config.yaml
n_layer: 11
d_model: 64
n_head: 2
n_kv_head: 2
head_dim: 32
d_mlp: 192
vocab_size: 1024
activation: "swiglu"
norm: "rmsnorm"
norm_place: "pre"
norm_eps: 1e-06
positions: "rope"
rope_base: 10000.0
rope_fraction: 1.0
qk_norm: false
attn_scale: 0.177
bias: "none"
tie_embeddings: false
parallel_block: false
init: "normal"
init_std_qkv: 0.0972
init_std_o: 0.0207
init_std_up: 0.0972
init_std_down: 0.012
optimizer: "adamw"
lr: 0.00388
lr_mult_up: 1.34
beta1: 0.9
beta2: 0.95
lr_head: 0.0136
grad_clip: 1.0
warmup_steps: 237
schedule: "cos"
final_lr_fraction: 0.03
batch_tokens: [8192, 16384, 24576]
seq_len: 256
doc_mask: true
z_loss: 0.0001
train_tokens: 87780000
steps: 5837
dataset: "wikipedia_en"
Each number is 500 + 50 x the weight over its row's rms, rounded and kept within 0 to 999. Layers, rows and columns count from 0. Numbers have three digits each. The size before them is the row's rms in percent of the matrix's.

# up: layer 4 MLP up, 192x64, rms 0.247, rows 12-78, columns 0-63
# down: layer 4 MLP down (transposed), 192x64, rms 0.183, rows 12-78, columns 0-63
# gate: layer 4 MLP gate, 192x64, rms 0.283, rows 13-78, columns 0-63
up12 102:513424509465556470548468484443611558544530525508578488588356440542481453486542553440465436528455559510525523558556514538504566460499401556472469491530507550570467528500522569471423570523506549
down12 100:482469538507563437481499476497566498462546582432505570561571476508467377543558475567538527481431548487558518493503497445477390456485510556453388535494491591537474575512482415502472511542400533
gate13 110:517550481527453517482435587451468606475558501443489523435503424487566390570568544514580468478466462553567467494512510478537487603477476502475467506472562501461503407531490457522628546473462417
up13 113:533506421483534530422405567508439528492564571465464516470533487476494445603558512496474420568439421510613436496483455419481496517434441398507528435494542576450519490512438558488535465463492469
down13 108:515526540448525539534444439421465489453442439499528452546418462432498527431495471464541570419526528533559655520488532542553484467561525448484483464503511489488495548543558424492379413487571532
gate14 117:521449493479590479581520548518477473531491453479393596495469475570501499453449484539477457428557457510532561550551511462563560539416426505545541450474426567587464432557431495423538503422545492
up14 111:581580462447501559531504432517503447474499536599566502494500464453561524478613593493540410492489534562545462546508426411407509420524522498479543470474528452484512554441473460523604503531484577
down14 113:461498501492644463447502493429533526488552427485500523499509424482533532510558535668492471506506446520476390520498491493558455420492381476569452515468469497505561451564513514457437452474458546
gate15 105:421453488587532412476501534538527486537562482451534456441532557455534489561477521628483474461541499418510427453534455513432500479448449513485493483433442426512479531610480558553506420413584504
up15 094:599605505488578455467448511553511529463502501578570571434386529588519453436516411450456427553509523562562524524493533507486489502497549568462546499486425479519468574525452566490479578470447508
down15 094:471514517483570471422471541470498532508564466613446555500493475428536587469584547464396449471479499454455452498491481570504524547570467538515493519534545453550422395518562484533635496564476468
gate16 110:485492498507524492405433379474551550502553455537583466488507460608491489478472482518439470525482480597513506478523417463513608496388462453568475466439520458490481515395473546590537537487542553
up16 112:483522473547442454440480487501489456562475572515524584481511467451557478507564508470410560451502456492575575472387497519451519533480532466502524551453616564548531524524399515490511442365557443
down16 112:549538494483605554467453534469548556637619510473465552476558503460423508495450441391532415514512436554494512443476485468524614503530498497498544474452455498480481501488580439444546451477461467
gate17 097:531497518529512432481595546513466546520497459539512465472535438552497503564605585553473449494553459432477494492534525463500514409493395552454486505499505488420503363483559548571474571599429459
up17 101:490508572518471514554548546577415524518546465529526497487504460540496501509511497488417482408482549515547538485507405451516408644504536614424397544471440502411473516466545458468506523532504424
down17 103:419570495499546533471451480444509517498444539541497511417504530501523456465546484451583447533370516544472591612477490451466537488446546357560523499470533496541489542544562452521480454430557439
gate18 095:443515520521582494508484559474502441419526490503459571483530519549486397467460488492547542586567546492535390402480417546390514534438458427543511470565517498446460415522469449570500451487437495
up18 088:492428521559553524580474549498532619503493595555577534475402500458442498594544506531509481470532494528501530438508505616554450489480539562551511538585516410528434538454554507508401547503495479
down18 088:565565475448478426562349408504487450529553518415523547540479414484496511477453479492530494496477451395502534549484479511459436421532550531529581557495488576468502551511448419427535536503453542
gate19 089:494518498577609553540553487497517506536475540481380569621485465486640515499539541500479508464607546431417560468497407489494502498404492494466512518536472516495466483463612500503481510480539482
up19 092:473414497556495454516533539475401518523548529491540521508526534503630515476414536515529493603507588514471408561449508450506478570409522402484408596488467564524485499472508543415452501478477487
down19 092:534530516451567549484482567394486413516447542516494427577488507489525562598544495434609599473525565378502581507464512480489539418499567550533527464584507541484498494526520499541480465455531539
gate20 097:491510522546483535513466585571601480578457391428471543501528559490608419498558474544471560559532498536436509519538438489552547552465572591489423509513460464452459514559473469520477526432580543
up20 094:621496510489502437465454483506547369441521449382557515523490524595513502441544564459491566527508517579500578518517523525510463461459538477466536527578419438472467525451423567496479552551492576
down20 099:519617452533514476492476501499452522516524498582519507488435527476587472461397594419579562467443472402496595541538456528490471475565457502510525451526504491469516530546571625570473453445469523
gate21 097:474428477451577444448445532434531406508499474438478612461559518505573549479445370557461505496522470472458530477485469419540469548498505463509511550527543545532564432478547560566437459398501451
up21 098:574508546474369525498513476494550531468550536521546560502455483498599520594546477461435534471388485587464515565492449404613462450478543422473468511460487551485461516406504519464502540504525551
down21 099:449590495515508502557404581453539508528512648477568518515596502534499488524513524506573488509499512477479365545487510455508538551612478433491505418548448458559452497549453427482519479530453533
gate22 101:423498562554549547554436524510478561499539507423488469523516436515493492492509443537462498548587497538386500472486534503427481571536586509502485503579502556384597555428420482543474418467475420
up22 099:426477541543524535509471629451454455615559482511478487524517482517481434410546432472501580479570588430606491474489546486578537566514508525502470514436463477485572471466488542463447471521565585
down22 098:446508552490520453510549465449527509429483498431560426490472448468535481509565535384446451432422452572474412488509447483589415436498505483423449554440527484510452605501498532580491569456537516
gate23 082:486562571541507495494480466491557511541594435500491535511544444481366505483630473460450529471505419510461545545502516480370469532473517531461401498504591410491533510482503494465541584422460502
up23 087:530537532585435547418471479545507504536540479489551536478608461616491527492469395496478586587443411432531513427541489471511403515476445503458494487460502447478547539570521458478542521495408553
down23 083:590595501504440516429561483439508459407552453561403545526510582437487489506569495485481559515501536460541574508482445603487406454600477516536536484497516458467556506471476419499405505529530469
gate24 108:510565523462432474533359515458573513495580471501472546397556501581493424462419511493486475532447595536456481495455454450435440561477482522531555483454492524476525607507548467561531515446485413
up24 099:471533421466448547647527496435545530509531510553473480465463419545492587565485505550505463495513493510409559468492458492552478515521452425496405519471417463473431557503513388464575430457490442
down24 098:555565514475481425480513501479461494541512531469469434563443582515448507592379430406518614466471504521442518500544474571500447548509517557417533436492523411475478397540488509498498455482512591
gate25 092:544444526484501518637528543517485478573511548514566597591413585576439432486488435479463512497557476568545503563511428472527511478524491473489465534464570429526431519482464439568517510608469493
up25 095:570476432419496570520503458525544521468496487602503542526546437499507509519327438476467445515468493563457487498537394501537592458519573508497492550591517562424500500449501494453550558569480528
down25 098:443463493514506513507466461499551576455485437499486551570470424632459447478410393483367486491445444498530616529506486448530476472505488488534528547461443459516512562478451566479589473524465557
gate26 115:594540495455458544539437508566504437534489480408490547533442489593484507479595541532427556597545442484503561409529486410433464532570457552535500449606542489482460540469477483574490481545488479
up26 107:535441488465455460443482542472660571553509496473508548400560539494543436465458439487520424482526489457525490552543422549430523495556534555519560486497522581409477543477489551567453443503566567
down26 111:532518508541498479566508570465420554577371539480498477519455463486558486498488480538454472561478564475471613500435488477548534506459500539520543516469486454480529604403509666565481532465481555
gate27 098:486416509543518526442472522488548447488639459432546564546552460568522589499487503459430520463580506437525435434504493526492628522476576546480525503508535489484399478500518501570477439445578546
up27 101:492503494462606527507461538498503493463537614487593559522543372497517620538425499539553554493499458439538527484525594520453552551500470529518557386453578493470477461484553480564527500549536483
down27 100:520418484481415539466488571465499493537417491466492519494509559557438378407567491476505493522549588446451574467438488368523446439540562436537414502501475541519569517464468497508525562523460513
gate28 113:515493474474514516509479440430499506565542505497491554438479451453434455429493451459512417513463440698546470529514452408463406543460496505466437536399489429482485522470433500535558515511545518
up28 106:486490463420538495445441438489508393504620542457530603550511452512452602486491561549575531525523471501535469524477509454489490491641504440564490489532531522536422568485420534560488510506424486
down28 104:581480548472469533493546467468524565482527501492468457586510550453474409448480445518535421567478560498546478639561488506542462633413459488487544538461461445573491487503514563465488417541574506
gate29 089:569555561565445486528518549460537499510501607519484572461452458504532519534552572565396552542400469476495504577448463405497597471547474554469490519442548461543516468572518471474565483466531400
up29 079:449451496467585525540448544515538416531476479447560521514483557570457542402583479476506521530588557523450494462466551608481474568461421524440565521536474540520460528464426467546363518496453486
down29 081:559510509558476486451601493413465475515494554491547444469615574499561532478529495555531412537591530429428452455597503433486510556463511493418473571504478516504516533549426465624520519488483494
gate30 105:559572458486497493527574513493556446553472569386545469557538446477452531476528514528421498435434510529480490491581442509514438558507447602397427484458424505561441528568545423486461495498515574
up30 096:454410517503495556512466406491546462492543504447513501417478438547534420487536466459526553545489581584462570505459522506515468422445522557428533554438505469459472583411418466591435542479424472
down30 102:531573525518589504451489590451493535517526442560439534465524443538585482454624406492417517457561403467369415436457526469447507481438564483512523552507504531503485490531474474478473485501500452
gate31 105:534462497534484500505459501417554522417439518586540574482404535433517499477536478505497441518440484633426550511543602481427460569485548563516490509380513416528478536550501418497475509458492504
up31 101:519477485546459539559500480514409542512610543496482548426500488450405436600410436507435445491489528459535616500505560484542513498466545445485474567475449590534442428524502472553535422477472441
down31 102:515510448556527510372495531434554512453523437520527536557505472541501501569513525523540503456574407467587471433445548660462497481402471592467511472518509456477471483449449591481463528485470470
gate32 096:565436604474540439496509462488518482532599507413534500495573565492419503417581411430467534586474468479516485516476467497491556511490411467497554552528487501588496472561455500558537508513627548
up32 102:485465500501505459502380467447503407540602515425504567532504487439496453517560518449507420504503426492503501388477483534443483542531554601491507542464542567487488670487458469465500494501558464
down32 102:468474451535465567472448504424515489565573489416480495549458508555518524419503546486507443500482461538483441462449592484474472554494451474631514440554434481507650548421575549517426488493499530
gate33 094:420540585553521477504518532372366568539550593471563513509439504518460486537417425548470579527502528502522446418522435499425501593520560523516506487542551499474497549462444519461560483499501478
up33 108:542414508601441500532486475494485552495442431570535552515539507499570516477441520473447534531440580479500561516474562525437494646424508499463445440632493487577444498495510504516445442531515434
down33 111:464501478573552478431527615580600466537478509508470528459441496481562456432580482533500497510534528560527393451455488624549495434483451548547558516526520582393492505450566522495518514507477552
gate34 109:443511506535451456523490535548530501506589413430560489427442488541541549515490472447459421483531499537491510480483441436530547695511490514443499538476530516509544502446388505508467442422583464
up34 115:487508443403407486445402518539495463528464535501563465467524532471427513498499469451472534563436481498341483439519438527539538543503471433495572497458441519466474506623475541504497540475607549
down34 115:468538495525531608487581579562421494466535614555459470532463458519547455513499412535422491522493465560504487484498481409467451613586549457573522430454553547458502562478490492459454466530443525
gate35 085:442546547500497558482614517531509463536430540467436528569481484605540495422502532608514520576493461482507466481511475509506532507607487476518570505479591535430599492429569539563556569474543450
up35 091:512565469538494413527512484448433497507517511422468518530486506539569384411555499444483544455526539498432609451510519541592494588560460486470461460413515444494469524540432485453464404564475430
down35 091:497479530429491452522385404428549485511456547468533489497518525370517632461535426491534491508471481506456532497522452399421460493465453458570395531503486483513558555495480407527472456499526539
gate36 102:431478543483549460487534524508520476565493423494616513524402484626610479428499544548474459440438418499532483538536542454517493485538508556565519552579527437406558450452474509479518504541520429
up36 094:432571513412500493548660554474478537489383547452420518540522489509559517444502606510557504444459484533513566562545541465450536484540474607553495518484430414486491445520470485507520509510507458
down36 097:539415544517538511477649607522505513584551560472448445430503523507456523552531521499434634507537516576479617505437425478510526487507505422514433509497499452519558482474524483435506486511483455
gate37 087:559560490562513409566511460502497468528534487477494440494532609627520453560422450526484525519480597522445540459504522479569536535461427567446501514553391468525528431577484524602495503453523487
up37 091:529595452465559569484545484482499515511425518565481482545430500419520625433529493482443499601552533489539503424501482426557499471454464504415534513510585459536426527632505480499480507516420473
down37 089:512512435476561457477530460471546606448509485498520455549458467591393442468511471493532485465533470438524483576450511492589450464542581555433456442550497341563527514526475515559514523432511553
gate38 103:564515567558487561565529594408470460557489492503461546429489441530427489502470539594441511492448531492560520571519539378520435457525450548363480545443484499477466507581464492535467509498441512
up38 099:502665523440414471515458470530452464474541495506425523464540511430436452487567533484472443526537500414508524455606523439594537425485434568493402505530492459509515472522521471487512589459525544
down38 097:478517540441459505541469505570523467597491448447506478507492408507475493543494447492503527456478470475556415469498492489557621500532550461559659430576513384572459500548497572473505483524440544
gate39 100:498520583573491454621398567510572574480462485439484519487481436500501514517479581515471518501420467538516538464495477538495545551544494482424521553599440486465591535496384493478480441431576550
up39 105:508523552575486556466447405535450469580514458554491568567553542442640494456503377562490526432455443513502478574564592544469466506496502534483490441481532542501423489453522454498431460498510455
down39 099:495455498563505512509439596534545525450504463470571525536455550557493576499537658588358444493450515509457578450533451469435533556489524453496525561558524473543493514501528513536548424499558517
gate40 108:468527460508409502511455468598530460537527505366530533587547472476576546470520549536506475437602427475506436502488498400551471514462524581489483525520502473518489518463410519582618530454550521
up40 107:520456579572502580404554554440438584523508508453513549461465463556491409566445496499512516521506515473556468551621526541521483524472562464504450575610477501474589519481508514562559468532596482
down40 107:375533568520563493577475488464523546492496559464410454527565380438461488464551466447558528522492496456492575415545488512440579502447467512490524482452454513495547358569517503491480468550541530
gate41 097:496500545426533472541445550472498498575563403474625465472513449609545487524468510512439459438529502585510453561504378533510418474519500514493534483528466428415499487419444499509596464539491536
up41 095:590532537442479515472488522402528487399468483391498505511565504482511527505576505510571446517539430506480515564536671524515487517505506561374519460473529493560545574562535493459551549522475512
down41 095:496473446517506485474505575520514428614468468562397485502528511462358485529365546620502510488532460572525521467516486416487511477497577462575521533518507508542466552547434451519486575521525485
gate42 088:609398425527531493536508597515490539619417496516588482532581482457508521487463499539451448551545507442515504498505496492498580475439361442468551519508413482510481520510514553516483421471537554
up42 093:561445403602449517566540522552525546416457482439462555464473492462520486512493584462504537411540466493580550453418431483505532511482449529490443525484448437473500424509436490509469534396384515
down42 096:396602598448473481464501409545439502531482478524511486486502495570431496449568535401609533448515459500523499536474496484590511604573554504478469445531463526590519570525542455435492519475501532
gate43 106:469464482404473486484440439516615544531411485456517508578522524437431553426426529536419500605583502593509429461549447507461461489485513552406582526441451441478501513529511520501478509472479488
up43 102:511538499488575505476553380494449471450424502465439488486469412606495491528547461485469562468567530559462516515548531467612483558428590563474389542521565466429515559551511458550537527516512492
down43 098:454509533527415486516504530452541586532465493484463491525498519520431431571476529561458536571572454404480594485505523481399534511493413478521508572365482482560440538597543553550467536475444487
gate44 100:542488512516408576460526579518543494578529517563469553518455493542537502524537517578463496392480489487480459598587450490457475468460511487417503560446409496601452450605439502497497468404536510
up44 098:509410524494419462386558491528435429494457484508451433484364565539602537426532534477530516487510479525538508452514525519425497433458533474418495606493417455466524549528497567528522534450489473
down44 101:439522531436492402443531512537475447526579412544463524486490458387526507445553540410565491534506465401528569521507455543507464463585505375491451461525533480489526474473486639540500482477493518
gate45 088:558507414586509490535449583451590482568452486371572493456480518530531522493477504517463411469485513485508503554488549478524486412534437441446509491361446486543466455518458517472536421531585548
up45 093:541571528477467499558554430468458486491580418506514515462569527505479466486584447555486491487500502539509389459611588501538499557488491485499471501399511556513523540494448490453416591504356545
down45 096:564522440536459451413494530565493530453474530439542460525429429559482506531488559515547476515522478512530429451524567408573544512507400472464565519487450522629491498509488411577499411552532583
gate46 105:568540569584578428561391463466533553546509478507516460547488453496577460528526597476466509620434535577530459518485544479513518505522471562431434516559543508543452491491538529584485587504567458
up46 104:458480506509529489438519540470459619537546433523564430477532476488580547559549432466569462609469487522557544474535498511568593475546535498391522558487506541490515471499572477392581494551554453
down46 104:449462478542498516500573488522433524619470510518386568443431524490541485508516521576521535418457429457551460484540451568460476533414407590544481471472498492494467577567541582480404499480501523
gate47 113:449505548510507456470453534484433467524485523467451475384477564556526509460499451612534531508625569508509476464470471391506490531485469388476514475484517495394495488586488402603472450490481473
up47 102:508566552575484483511602509488464537471496498588533522422549447504463495566576544425488509384499544576474558564553607516561522425503522503450504508488494525512483463615394450472484563484525508
down47 103:510507497544522445528517473456510501449659520567408603575525511492543459531540471514438546582391487502432537508496500503493505450540512557441403463503492483492513426552449534461469531623458509
gate48 091:527524508454557561554505550496553519561398457441579581419476480536511500464556445527452515507550454528551554422565517417532478490500497408475482566622432554548489511423443485496468581468494454
up48 097:505559510505473466509458413483473499498595456516426544570478508527477564534433534510444471380552505561495542475446502544479547408555385489583570458423577490504525452553474572503480501532562574
down48 094:437519527496493541513579522492550451509457484455561478422427539521545526472539537578501429491492503494538369474459553419469413476480549396502506509526560532562479536474407439562587480539526397
gate49 091:466527428549550401501432535434469589578476438464574538497434531484511527496510488442487491509522430551512533470530485424500450461536521425545388499526519605523540374436467493516517433502569541
up49 098:518575494536488459508499610553474541514455496471521527544554643596575465430487411465483470529440412461445484397470472452559515489546544487531527547538494458577525539533573495486567487422483500
down49 098:406546473547499564474479441448466487491570527424461477437474481540511506478526415438528592459550630526423621520528454575517415461381467506456512520482508522459463466497464519464439500516462495
gate50 099:577495540504489485530455483409416497487506495510491543602555394507507511493486458456515495548533484533551509516577461522476564574493562475430433443562463453501579447401527428453572538377549482
up50 092:486512500545480507614600525531534600528595552499509505534462598488454506391536479506490476404559489458487471483456539450586552492510467448571472556513502524442437516522443471505472531614482585
down50 092:472570445501538568475453509598485494571448511436492458641510470490486514534520573644467521497470452545512491507513478426493464480485549644519480552487520399498487510497516523555515418423488505
gate51 093:445577538581479509406506426580467543471511527516511520483471501496435511446419431486482390446532531527460513449643478478442482528420410485435540538502599506479560464444465499570476486487487513
up51 094:508603532558491496497540466559486505503465513490536516434443560610509464516538436525578420519541476460448521562547519509472494495461531443493494413435489455388521461501471592569557470590403417
down51 098:494498527523497483492591476552440516501509627550546442448493535534477508529511459338537452460561476533493489512488559535567353454475467497427520469532541472421502545505429565493548426524452499
gate52 110:566537491508539558565463525476531488589478561459410483609471373531496488442488464461445575552454490425382432472530473443479552505500519602466483495563481563580496495490459532508453493457525456
up52 107:448487405583524463592521421542462548510466439483494616437507460553490500464536490585479467470490556470448547603514479535429566517483429404546597518522450522487422436521492516434467509508470518
down52 102:539408575539484506442482469436457427551495484473498489512488441453491525639464534477398494444520398453459555478578421404493465474488528480563450533544481439437562481534563450518480520448435491
gate53 101:411530557496516485508512446592512526517532410497577501437540467455580555481515462536441511485495411477541426431468396446534523550419503451515579575473456518454613447483508505514555538409497508
up53 108:458529477476479464451447520522549528601401482479446520463564545445433544506469586495500490489441535448454487611561450505475565564525520504496535450401509387561442518584498534557527489394513488
down53 108:534467485466563494487511493606465468479559518485436495501480417523437451515482494487545428506450470574543551387601492462515549471404511499543500500489477495574472498422496379583596419562479479
gate54 105:553465581539489453576506468466457517424387457494491479533531514504528561399506567606455547448472464475516436525495439430410642487539523487486479482522493401525421552535483488509479519466550471
up54 096:488563445513560457462382512484540472475512497419450537517524513523490512513546503537569486594531433528441541423470512601499488590469503452491473451666544606477565541515537524500433494475473521
down54 094:525481508463413446495420475574498525505480453586583515465493586452474429506492504567421490453559450468553539471520499452501459539447486512504545536510602367494531387595516465512526579459509472
gate55 095:467532545547420464504399550441608520511486477596451483459459552519548551548462570471486455553617515441490521480421495456448530488413429513512534505451530506532482502532552423529446541423587529
up55 099:462499504513470578578476570436530428540497516510513546538517523479513441503385545447499566499511475499454556576477613406478481554402506488560617495435437451552471554572521455441548513530504481
down55 097:480570542450405525522500437477510434523472526497521494493502505511505492505524477347459526400504424475538583614522562471562487437438492501491460436485562459473426478520606552512521590482569514
gate56 097:516462527488548528572552587500612571542526528541537581437533490470539516502590583520449474488503539453555558452512471448466529517461487509500495525503498464408479416418352421505458560495448525
up56 093:496457509489562502512427521437539531561511486521586454515483505469536518440509553519472481511412503523502462478561441414543510542531558414551527494524577534441480595374455533561550622533437584
down56 095:603441466476540532563472471486505486488545480432485514594502581484499452559480539421570479505475418578506639541508495469377590492496486526495421460438452549537516482440509537444458465532457524
gate57 092:504533457492478540556418493481527533422471493458531522463482470530454451397548433531498562478485455538488479461614463467515406542512469538478489546454602454573539516478486527394440645568491465
up57 095:405481506517460524489490404598452481492443413495445440494524427499449517509520441521375466540534475546514473421472427546571484567451489536416525528576526472538458506552561474454586570462543519
down57 095:449504607523516533574571515415510454453515484490458545515517501501606400599440550477461579480485500580439536435528479425438446475568522498422503489528549510498449518464517537421417553455497453
gate58 088:595493528523551511498466536517398493502528569565532537562557529546458523501582486596505480488496425551506524529536491413418529495517487459550457514573516310570487466471473503511552557475480551
up58 080:489492482423521572513450534559526504533500498476511469441595604573534542425512503521470504515568384469616458465488439560526523504534482468467399392546520460485451522515588453553458502445465553
down58 080:458475435560467467449466530448495396513559432481481456499473542425512428559531435505582536529438523474541602485486499528528535497523457526504526664513601535506462562585520505492423477535478438
gate59 108:502429588593392540470490565543594549598436459466480511444466439514495569429534519551512470492488472490399487554477462452444428512485503476463559441464462478550562425540521436472440470447525516
up59 103:491489450583570416530567510546504427526531616484498490462531500463547448555478462557575567464544525424445579410495512438496555528540471475520526507522493526559489546448553448528451511451651508
down59 104:441416516518477519586519494458519536483512486492450407453494422440465499384574509420508507456523542451453487534491519535551491524441517403437573411521492438555464480616543397484488550496467458
gate60 096:521462514506577345463520578445636491503494497551494503507544558556513441573516537494517414508571470536548447525547445512502550427505518557585515477553531583534504519544528410513525563535549501
up60 099:470582439559483369500572493509483442456534409573479498565501528459494545465505439495416524524632464495437515587455548539431469441428511538584496456455536452473512533524552444541474496517480464
down60 101:462442531540628557498509547513421467426491484431525450556463522559521448435460469484389556493449488479449478465493475409533534519496554410604467386499485517570462554566546450505504509479489472
gate61 106:476475572551478557479513550467593545495498533507434601588543348539472453456474551536506488482496508565461371511513545469451532546504541446449508521589548433410476509512452514475558516497458531
up61 100:507484601459391546515522515584457505476471582504470462509446584502516437580498531558556535560562528460492493465545426483544437510482493502563430483532522566541591545427573481591512584473550454
down61 101:562565480446539539563503510481561582477548488476480607514409425495492470445519469598602468564471410529560569509514528479431437521531533470446605493496502543537437405534548489537515513498460462
gate62 098:480536508348421536562504456530543499464550495469527512481567505448500508451506484486445459512502492555540473558566413390538562523530516567408475527387597484512505454541487492483526613486473551
up62 096:455516505497565513470483499568472621558528529481572468488478565490508492567417426569544514506520446460482538484507521462526512559462472524504471455510399508471539438495491437421472417504338392
down62 097:493522465468537451520468568504481535456502452566502524512546622490481600524477428498495515487483498442484393374554545455471562472452572401428452496482511428528495369478460431461536523499509507
gate63 097:458614494463482478555514481451520435457399497411504484506492578423453583500552549567498489553429355491408534474469543496441502481503472503462541499564531456543494476505494452551498549435466404
up63 100:507566486518504566431421505569432506462525472473460493530483532503558584509473492503597516432432481536489517435421525519515493568436485586494438484507444584517630527547503444462537502372535433
down63 097:439551462524479434493466420488486491451551467380539519499491540563457569515523575471513567530353458466418395615442463524451561489492547465503496555557561513491542523502489477548546451533486493
gate64 114:601427626427547517505477441541477594575578497427511540590471474513555499510533600578452528457570509475480450407564488472541479466527461486465566501545490478592520502473478532488451541512489481
up64 106:465531428513486447533531520464419427610492566496510507417450485538463459450538480548491588455452495471518455513472519449492429558573527427527541462504599501487432544458456569620411479513429513
down64 105:476447559556495464531520549603467521420534434483522449550495588476479574467494542460437482523628511481434469475578473526516546461475534493555456507466476512488508358484508390436545427530494558
gate65 105:515529524517556480633571592417488510519463537559489548511506422494633525517491465519499539523438562538534472496541475417573500539466517618515479465486420514386543518538507461434535479526478450
up65 108:495604524493551495487546498519513574570537546486543470464515587499458483500605502510549462453425536489460542475501559483476423564629428524563508544488545575588560447453471449507547533486470390
down65 102:521385575545479459574536436487512496493506519570576554493572528505461510497411555575440551542524446478580569511509441538618496489488526508546509466531547538506456459538587529437415442583526521
gate66 095:499486497501491589549398492502419500497452537527612547557482449464467549538508506544442522518490532484362444551406573497494455470531527475593477611495463516455535441502499435563519590493449508
up66 102:561496556431589495433498489545474475501468506470451587628566412496556474490520519435484487509468460489504564428449479568496550474396490550445501396446403500531562537530458524551515490524582521
down66 098:508533605600510445414491539484548515527542431537500511514514536602562484622562562428573417522461494540486503403508382535539473515568473592496489533467455474494523474450503501540472487521539481
gate67 095:528466521525480404514549467498485422563565462462479540606485523521560473574578483521540529466550579450442465519492563457464487475450530612603433551554569461455474573483460410504493578490496506
up67 103:462494467448517464500447493502515511634453500422532436555484394548564539509527487533456640440495515502522592487550461461505553489538529546448615477500502458442522498472486458513469439482448617
down67 104:539506469482370494473499410447521471511521475608571521378498453498530518497529545450509471495423499543559389459478428604560498413526466501482552490506442554513524515570517488545483436564476449
gate68 081:500432597424430421554468551480581425478571642447461505482563446522543489386507440517503535519465518504503506523480532474525461588488415514489522489473469466454507580542426515437518544472524449
up68 090:440567431457496484561473423447485551532498550551398574450576518491475508473484407481473533551475489465504533478408504545500513368535442442582457566544567565479533522534494401462523511529485563
down68 092:403512588575458501521412477485484480484536539498508511556411519542474480605494470527487487531495498536460446473502519481474503596512398572509530482447529411469493574545459568422418441594499592
gate69 101:481471470567471407411427531432523499428508527502506549500486496484442495431472550504507540498588501503362460514490495476422510597484456539534462512550568487424557514397500495485476510361519563
up69 104:532500548545432522449506570529478503526456456450486533372418423485522451529411547477494507527425496480440604558567504435597524550460478575528459529523570545573537560504450539405515498474517504
down69 107:482459417563567488618519461462508510480472523562512497629499539478485487512506484647493483481590491545599540438513462526493481548536452503473504469411480532512500537515431521523417432592549448
gate70 120:618465445536501589574503459498542463631464539460520610538435494513510481429550512494452408514480562527462480502507480476365509530569460491538475541465435515514511505527443518567476496500443587
up70 114:492489514596479462501433486491553553463512476451494560523601572490576453462481452438508461572461490478486503453521459531437400611519588526471534601528455507533588596438492439475441495509464452
down70 107:533482593505508501446549523468428503505498587534462442555447468506484434476425465516516490511484442437412485442503539483508478541482465513531608396498600512421551552430481547507548555477573627
gate71 107:443467569533421478529425458571441536454549512511520481509472515521600554457424422575447486491539456522452480462450533518457451503418508519454491517627523463437579494402526534614506465467540506
up71 112:415427662472512508559537572507453507483498498494482560565529488429543488412411525500485528492495462429588490468484491540471531494538445508563436428470536479570448545436523442431540479515581443
down71 111:543551481506542375465469498456549532498526425513491549464459448467424537567520533482549523479495604449438612519564442546629547427513563492479464504468526519539508482559503485450603541522453552
gate72 105:484470529583466440523501579415473518584493535414621521412469556603470452556502477509490436611500523523492433498573581462532537583538510516480461467498503489536405507495559494483503464496575520
up72 111:395551602564524490502555552501497528587459523469576520462515576588430556497570551482463492517544515519550445539591560502497580524549496526531431428506491476464416537445505559459519565491590462
down72 102:471507511523500507518432491470404508504489486462487446485530594545468509562479538402466453559519491478480528512556542478588514489569423524551515432487472380442515636573578514408527457463552429
gate73 094:482528581458578503538447462444556418480420448468482515479484503542552525378613561524545526574520412567408471478538496473480587522606489450547517429492540499558509505505454541480554543491502483
up73 093:489463477463548591497504408498483495437426398557511473443551569493482495434550402477539598495570427548421534512548470486544547559516406471536473479528525435525538520503464453458517543458492385
down73 092:505466495554555568459516452540463472522444494510441552496489503480509527476484553440616580535510459456445540509432585560507521503579565421434457489490496600461460492487591511477419447369539553
gate74 105:408454437391572514436406407512517513544457450441440526465529474525525421445519519486482539493536559460457450428534499446470476485539394539523511476464541514470471471428450508627502531434558477
up74 110:443538511529483497492529503518528613468474467533498446461498603427470480551506514496553414497497479524480600463530390475421443546487530542521492598529583639510524388495574460513460491488482509
down74 109:411524539447452560536501432531498435502454391566449499502469438503495488584421436438505576499561538520544480517574466484480516604560506459503546498493450525515519594588466485543507589496493392
gate75 098:582525549513493431479475528393439531512481489479566492594465410491440518483451520499463430553498508481456549508529571513546501543457494558458497531398470463535615447468561576540583451501603553
up75 109:561486399516548500442457432456492500538510504474503461504567475570522528607533434565493578517547442553551512478535498371523514534599473485527520491442630503525430512426489587484502460450525537
down75 105:455543515412442556525465530495481462542405556503512625501432434523454535474434584401483527517495463460372432495537504564458470448484494481472570497533407511390473517490555487487523553509494503
gate76 097:583545521497534499543397537519462571545574535497523444459470453534528429501496564520544475520503414482446517493505498489532470493595446471515473521442512442511523510621397496523569499362549400
up76 092:501546442485434600483422502436588584515537495476539450554548425459484479381528566469574505511506539582446564543472450486437518536524404497453569479460539453517479535527494528482601548514444532
down76 098:406597448406563481454579468469517571568495530514456448482552550524484479552451528415528557427496439497541435562482479522491485500532441476578514432473543452477463419513544550490479476431478625
gate77 108:503488475500448470503422445475522535472506411448489471465519527536580587461488477500520405591558489464384483476582487470503591545430562584482566651514418519511492543493490505490537496480550489
up77 103:546527563428532508488557527423483456512453588466454521568477489576447451513509501515558595613507542530532512474473550520418498498461523476505524596575424528523430504614481374455528502518464491
down77 102:432485492456517451462426468560553543556552492477560546460432496402478477439552512444602484492480466466467495537534452545459503512559419480444505461500444415516636535482564557525490575446529596
gate78 095:606412600549447551528510477480532515509526462487516578518557542494562516466540420507467483582419592497405488406536510521506422494501552481518457501455466545539540478497466459426448546483394430
up78 101:511476450440539525542502435597487548490500498569509562510497552539436459448465520544389536482492463439427453390506490517474447532502451515526460489591596445554427501447531524401436499458459404
down78 100:501456523531492545515449395430413525535439461472467484465535522433511434344462375466537462462471497490444534633442544536536586504523496543492412527489541548504479483530497522475503515444478522